From a checkpoint of a small transformer trained on Wikipedia.
Size: 8 layers, width 160, MLP 320 ReGLU.
Architecture: biases on query, key and value, tied embeddings.
Training: 132M tokens, 2580 steps.
Each number is 128 + 32 x the weight over its row's rms, rounded and kept within 0 to 255. Layers, rows and columns count from 0. Numbers have three digits each. The size before them is the row's rms in percent of the matrix's.

# layer 5 MLP up, 320x160, rms 0.0712, rows 27-40, columns 0-159
103:102084127192140175114103132085073120177105135098128120139190162142100156160131129114144169124143154189077082130140178123122104101075148076124129121154103125152096141185139159132136144129050143109178136154110102089133144093108161146184118125130113066145121133181115136122094227140123172125162109110141146124166072119143114121120089050115128076077114153181096103139109112117131182096108109106151070096132129163125130126092130191154111138145122112150132146013113125133145211144090116
097:122098110139157115124172158083123131136157126123144206107145114165102116156147088102134085069130119147169178135138074147126120063150049153131109154166080126136117120095071140126114142113089107121136133236158132102105092124116205119106095115115139126107056161110135126122140081139117194132091090097118111106106140132134146131110136143146085176129117098127151124180204166091103117122146214110087112102137093147147142209089134132082098147107123151070132216140081144123087163154139157
097:156155112149159135093131111154114119166201091114095178109134115145118073078159157143146083064154119082133156120149165171094101144145116172185125110086134118096155131122109067110189096130152138110109079150108109111158155160136170150096116152160084163127142161145107123109090120162085181121134144093142100123173117107143141133063059127083123161161186143122149109118139129142182112107148170120137145141162188155066130154148190119142123063085166242154134166085160114170134133183150088
092:132038110145151108134022079146136101114143087175199141141113179161167155147143144163091130121132139118126115141058088103163039152135107102147130114125124144182092113128178072188130132135098160096142144070083122046152094070139089167104141140115147124149136150141079100140136189092143125144142128126128172149071080161124130161103198107140141150105136099129142136108147119143107165132124137184136187137113140155135140139121103141085139113114090134110134094095077135164103196115068159
094:155132137140072131117165109138129100113143117153197152120129169152147156082178112126064169049133140191116169113123120153133064127174155100109148143147163149109186185111102105109072103186137168133104126132148193126083128119109108177144184087118152109130119029138151106158056101105147124134138100164060188073062161134113119115111161152136104109174072150126112124150137157138138087133140073146174091112182118134123114134152063115125141113151098140122185095128100118134121153128078169
097:079172129143145087118115094125114160110154121131131106170132144109155170151107159114158163083157112136145101106152147117106073123117144148092087148104147166101120214111108162127114152179162140135132128157124140162194113128097119070174065101104112165131125174150146124133143177143117143037086200150167123105160134114127146123173149136149115162186131211095071125181195122120132114117052174159163156154160067128154165162130169141149142082129183107157055142142076173151125147098136111
103:103124136119124172070101123147133113178133108072155120178139125137126120128199074062088119145109157163138159096148214163152079086132106126123176146122167161165125123138118130130128114105119166182170116163098113082116135150114080191169111108149174142108120115120132189115102152201140161091106074111168111061103146090165157115166138161123096133080129123108236173111111151114172156157172126133124083078102140129127082130144162138147094141079120145136171161141102128090075149177127073
088:111132106113144148153119109143128079077090166097118112118130133092125217150123148163072147131144109139158104082132105118101107149185101107091088079122146091145122107181134145127137135160140166141185153157123149111143187174096143067133080106103104154104167145111127160152098086097075105038097095141155113170181050121110157150139099102153096107149190133144112073091108153086131104052165090051130118194101188161136169131106094132120134115167126076166110138125169170129099139110154130
110:118154129115173149142071118141139085118100115127178167208059149159130174146161116182122076192132138118120182094124113163161145147148117178040143077132166151127109177099127109151086151139167179106102186120153153146122144118129174075080134116179087055161171117140132130133158154139135105085138149129165108151121144149173088170178179227132120115139098139125169115098103157125099156130128160096089132147173159155093116165090155158133086107137097149067132102129157151127110155116085169
093:137097153118148109163088114183169122110156101129152190147131123091078165093159113097191142064099168125109162128136141083168121135065169147083153113131095126144110112148114134141131102120191099074153151099076138218091132150153140105143169093134091060149173161108129099092145170104165094165155133098171141124112128191152176142191103062179172128119127177136162121069160129108064141102170100156144121137078099150127100163141165116144079155160118154192168122098152161134160123105123123
099:109123160144166071125106138090163125112152137098154142069159140115135076148116141136124152199144132105136102107099140119118150110128104143130125108127173199131064161130116174104159147165101143116193178153148139110169156100119178105045064137121132087101135088154134131100159178147073095127135099134142125182193126100171144091134166041147069092196170078148154139110111127095135121110159148156138182125118113168145193131103152182128145115122064119094057161153141106185146166162138117
095:126153069097142119114150108130100199133129123122103128176118131063085183144163193114079168112079169121090142095125162095150100111058188162115165105093121129132122092125045162136064139126187097168076175109162139130131112138105092158151118144168079122141099151161137127100091099102113159099100159154148153117080041105133089163149138145139093093126105149207192143113148140140129123114148073075145113162125119128125152081135100130165070063080165112159106136154101153113147120131132089
103:143115120128120166114156168120118093176111201080131156146121104185119177169087166141145200170118092141082130111137097178166086142143141142177128169167129131118145148159138050098119152123168132098161150122163083135130106136169077157143144114111098121046175131110086121128116145146084142170113184154102099198108126124132103095066124113180094102129166107108061075034160118123196123163112112091132091139109135131167096149127142095163085145154196143147126122128178134144116139143098077
098:124102175122140195096154184147129131113136091188102181178159125110085105201140112111101165064114153090110146161134146144172119181099102180082191158145086151132137106148126171184120129149145156102136126146203094150100107176206134136122151195141128136077109200139109135144144141123114173166200162146131089126109142130163109103155150136106102148149138169148131087073132133135101074135146085103142126130107121125044156126124111123184134114153143109113127130136176068191135076101086105
# layer 5 MLP down (transposed), 320x160, rms 0.0687, rows 27-40, columns 0-159
101:114140076110137188109109154124133088184111120070154093142118162167160076117138107117123168105108098144093117142154148119060189104141100150166108146088116124149161159103137075117115142102138113062128149118108141154140132130165117071117157139214148179109067153092138087109128190178124125069139152104161127166016123107169100140149131080166164114148140158146101138160134168114140072142173082106119150125103124084115063158071173133142133104115145193099142140115190169123139118163153085
104:132144163083136077148133117135144099093111013103090053103108152092119131118155143132104146123056141145115132101075135127144150154161084048133111100192130154114108149126104099122171140111100170068152112112090174088135058107088097131131096158178111132162115144097155135101086161185121126112126133157144117101140089117072087108173157117112146138111133173179158139136162084094129120193110156126122145156060163116147068113190110147120100147100128174110098125146146151075143088080176080
099:113096088136083154069101138128160144150111227102197139192120117187100108090125150124094136058111133112111157157112120140117160086207110236112124115166121110159137114116086138113132095151142090086114121153127148119145174133139126165147146064107088070113124167094115170104147101125123138156110152136191135130060198145143082122156135076085105073135122092093171123100114125121119052123127134095141124124116108174178121136161153110125161144092147124070152157194144086111125123143112106
097:105110111137127142124071131085157152076071110117157075166109112148153166139119065088170189072104149097098102118122084073099148114113134100174114094106135095163181125120129124120061134085168168158187147153112150133147168151101099122126120125182162081121130132158095101112181118123102122111147090137112144089089144152249173157125119110092150118152133174119123111124086187167078082153100144162130123134143172070079138128130137125132111092154070094145154205109105153126140188172108111
089:130113161165119152119133131119163095119154078151160102127157169131113162093129151148144149114142119151169112129144220103120183115127143096182116172071197089125139129174093103094154161114151099106144149194111177204101045100144145140182142087185108103132191103175098120101099150145160053132132115128079217115166132145183127136053128176140137124081126078129111107136114122106084164099104120147135101076133111099150130132097098132102103163142091106109102092152150085087148148131145076
104:087137110143121158110088108131128119087100207154149119090151142163112127146064181077141099163106155093131139151127173129085133173113150099126161106154112086136118123133123117115101101141095114103110125117130071156155137068076143147120184173131156135091168124180099082100118148170105154139126100102094147165118136060149113137070117104082136093119190039119176085109051148135097200159137141128089158147142119076096119184117098159110118158057054106102171134141186149116112094112146170
099:118127178176140161062108116146155126150116088082136141118128150058107125102093069147059093128094140168164113103169151103152157124150105162148134098163086150166135139156175117141128159155132180113124138115148180101060185097179126237120115060120126084136148130092128139118136130140103094180164132082179198140131139143154131174124172144110144105084162136098161166133084117209139189111073113142160161110129100120126131085117147113112085155119144106084163152087183140145095119170104111
090:172122107142120115162134135106158156133172255163101110103152112222160103140153115056117147145153110148121095059121138132135130150122133185143154173177088205161132150112156164102157092122082172140093214162142110087127162135108106159128131177097116150141112144127171100178181115135105143125091102117155126104136143167143139138143156165144131108134111136143131117149086162132121167133102074151156104129116096086159107128169180060172110154151140139094120135139170134151156133127119103
098:078108198049152120102117157109101047075114129100138165109159089135152113119161123130147137100182063152133131134208119087116162095148138089116091098165124130141115105111126127083096132138097073156120175182120138127107089133090109143164149174167135137103164115108143125099116164138141091083156070130119055121103151072053080052126183099138099155112132161147154116127144119197118157139112124132140151100085164193163129068122100135163080097149116141128108115153108092141178071117155137
093:128104138116203062163092084150101135150109143070159134199132078105123116150125106111158082121157147157055166133147094085184142137157155176112112120152132100113087110107089143114154182154196125117073124092177126133090217200173116118126131145078092140153090145195150118080135145112128151098097133141114101161080178138166142128145142157132200173184145148136144153153104149111095151111134145175154149144136121138128185156114072086111098107120130103183076145161173141129169152114118131
097:121144141103075090102174148082178160122086210168179116186127131164177082146096140109101177156110164113165158121105128143117120155171149220172171117142041082163107138142175127118114108062090108136119131170153165098126154134091127097125120133121145153126066139141119144121153175076146083089108145123155200127156112120150181165139145130087160095130126155152169146106156155147097122141124127124049152105156131082138109080109090145138121102144170105145181093120190135188120102087123089
096:105182122165167080132186114147142157189134097058129132140135103153085134096152097080126073052107120090133115137113174150088097067091165122095129094095122073104174120095140125145156090115160157134138113128134131151149125100093099164090099091177102152082199116151131155068133080116118143103137148112169102154140115103160109102144145133121153033112141162134100111158144153135104093073186140101112080114140132170093161170125148176177077121073092133112136141130045166091163121111085159
101:138099158132154130158087137155101122201136089145094127141105112104142184107064208131152134082119163096114142094167133079147108120150193089152099129197120151094170148122087076144155165182142207127167122173116190114143107136116108147095105199184143125150148119122131134140117174115122136165122115141113077063165153083113129126169111149094110174146158165084090115129113146079165129155161146126099182166121127110143109173133118099129085169159152126122079105104135153047102095075149067
094:092129083157105124164136174113121115181067155077088096077076072122097041133082103160101151122096112153148139143075119113114151159138108218105145166103123110158094140127147093140177099109109123163146147142172136126078139135149092151114120134162182127152139091054128117106108129135187141186139110142136131107129126160102160153160073094087159127043122119129125099143159106138068164156156131143081143172204151109136141082103107112183136142140163158066127074154125165142071140128159086
# layer 5 MLP gate, 320x160, rms 0.0707, rows 28-40, columns 0-159
101:072162157166122175114144096174115146154121123152139213132147133142038147175119124123187083110088081112095080132140114107202117107106062160165083120076176160105117111159184061173149064118157056121126095125094130104128164177132137121112121119131124162112149152129099093146155167139108134108228100146091121101152132119144155134096134194163152128090163146119128202134109123122041130140088092126102140144156132137145090113160107086188128149169116113136144108127129100122099121113111154
099:112149150138138149135114103101104179115119089159060105149130132191108175155174191151141162096104123177095114069148123132115153160101120105122111123158144123146132124144152169168095102075092130130095118114182106186129140123078106083126135121114135141151078140167161161150061051130106186107123097163134143212136138114057201091085165124157160135158128115153094186097120183112118178078092097126110115128165094175098128141134116092150093075094098134089095105116188180164130140101163088
098:122162134110122145104141156104108138154106111084160136198123073122138122105179184112093109133117116104084143053089122167140165141099095165157125152172125104190149152096161098147083191131181176121152162160104081079139167153142148095159112065115132173123167125089202065175131112119117127089132102087125097112078202092137118103122094104090150167128072148127145077126107117185133083146076144164087146185201135083126162128122101123152121079145160123104158094119158121142153149098091139
099:119143155079060137147223115148127101104098121175151134136106085191130166166167103105185141121122094142153132093154135077141137150139136082114154098093157086132130125125148137192145161141150134082137122130128127096134153128168158109145128151088142160083149067124134097126077181052165129076094147162113219121118109113139103152111055101139157130158120097124101135116180134183076096161107115051087137148093100083144134138132142127094131176169108157127088153172180089125058105130183130
097:092081156128062151114133108187083115129147127140102159185099130165114086157127120165077157166089099133114156176105190111152104082104196186159109161123136090142087148073168151150138118140130150163166179091110139109167169165088099175126150129186103152175149092135095155123146133077096113117127139146183111107132134172139113116092154086093142161146132199138153186071142159135182107080148183133096054113119167100085151162109141092184085114165137129132112101134163125097081169108130138
102:112085138164160201162180145108124114136158113068118072100151120110146135161127133081137105047088188144101220144184160082129128105146109111115182133193099136175128103081130106094124147115160201214143181132134093138138106090180166129154158077134154189119118134172149184165162182166107070152124165119151075155154077141120130146160118136089103122118141100090127132167142179119147096134113128144150108125137118140140144088098118172167175166108143121122122101128130084134189130104134131
093:110151159136175153159150115123047145165089120155104214125175136111121146141158138151088143126113142114121121142127138155099103132104144152142136100097147039134089132121132157173119150142177093145146100116126127106227140139133124106115106108164095118179103068151079119154102118147162117120159161135125134094181111111165122145100152108140114141156186097167131161157170070047108068148153144125084133143164154137100193185122124044097168178067151112143176063070149152138083129105134112
101:146094141109043114091169139101109159126149168153056136133191129072141118074078142112122192093059118099107123147124129050109119114140126080150086127142079104130092121150138108118137108068062114167140103113123076150153113170073115135221148146148209159083147170165143130139104112093133147173075163119097133126156157136114141095129138082083135133145125105133109111190170143129110076123094150152157134110145074101156124106117132139146157125131161133185131160157095126044093116170113113
095:117140138132138151113136079199108113127172100119157126176133166125168133140122161191090086107190189155113179132148175054140143153055119155102130087117162054174148147140102162125155105178135132124129168133114134186127153121128177136190162111133131090077154061164158146129119153097111105136127140097141102171118078133084112143108181084120073159132143130095118154104161125071191174135085170122108099143158130126135054126127149149138090130149075080131146112074190110149104159105069135
096:126161137093127180122175091076102165207135144170101122163121138109137134142131124139115128103154114139134118169078092117128180122145129143117112189146197082125151082086064074102142118151168126084120070148134150137135189171144083125178137113114145141081123122132135075056204179104098099134145159117150145092107097130108052126118107137058124075119125076123100107077090131153193101177107131102167130111120172125106154118123149135192145170097129130106122098153148062200151126169116128
092:130156152121098130129122170129108093123182108119106153072156142092105098203105181066113134120134070077088071121187130115162154099150123148154152131122176110090151128129128163100128148196105101093135146130131134089083131127065136132101171136149153176128151129096110101157085159138152085057159133152159135118121077107137092129117151114073189185115115122105159099117091192149118114152123129100160118153130083182112153134122106127046079072114145095116155163173177136093105049059164159
102:125138193162090120174094101133131075165142121160190152112145095084161175119136130057098099079114106118103100078117083106133163138137098150141107165096153127142094161063126130141120117125049119190108114111146173073105099173150183092144171170192112100163093186125142162165146091126140115171093074103136135130116141145161078147172128092119190153135146083168144105143098115136135151182110191122081168157183163136145121165093107130131152166103082133103142123146053074113169122130133114
102:142097174066143166101198105124147115122077120097109160042158098150104078168150072139050069107120150131127156121132094142156150091080116137148148194111103175139080108129097097154191096142128153164110120184117135159150114141153144164113162111187113088092125124161141199141126099079140113151136130154110139136164120154112185188158140115128169205141105141125169068068102131106112128122166107139102150135137198123130149097172105151110128118082130197118154108145175083136087121125088110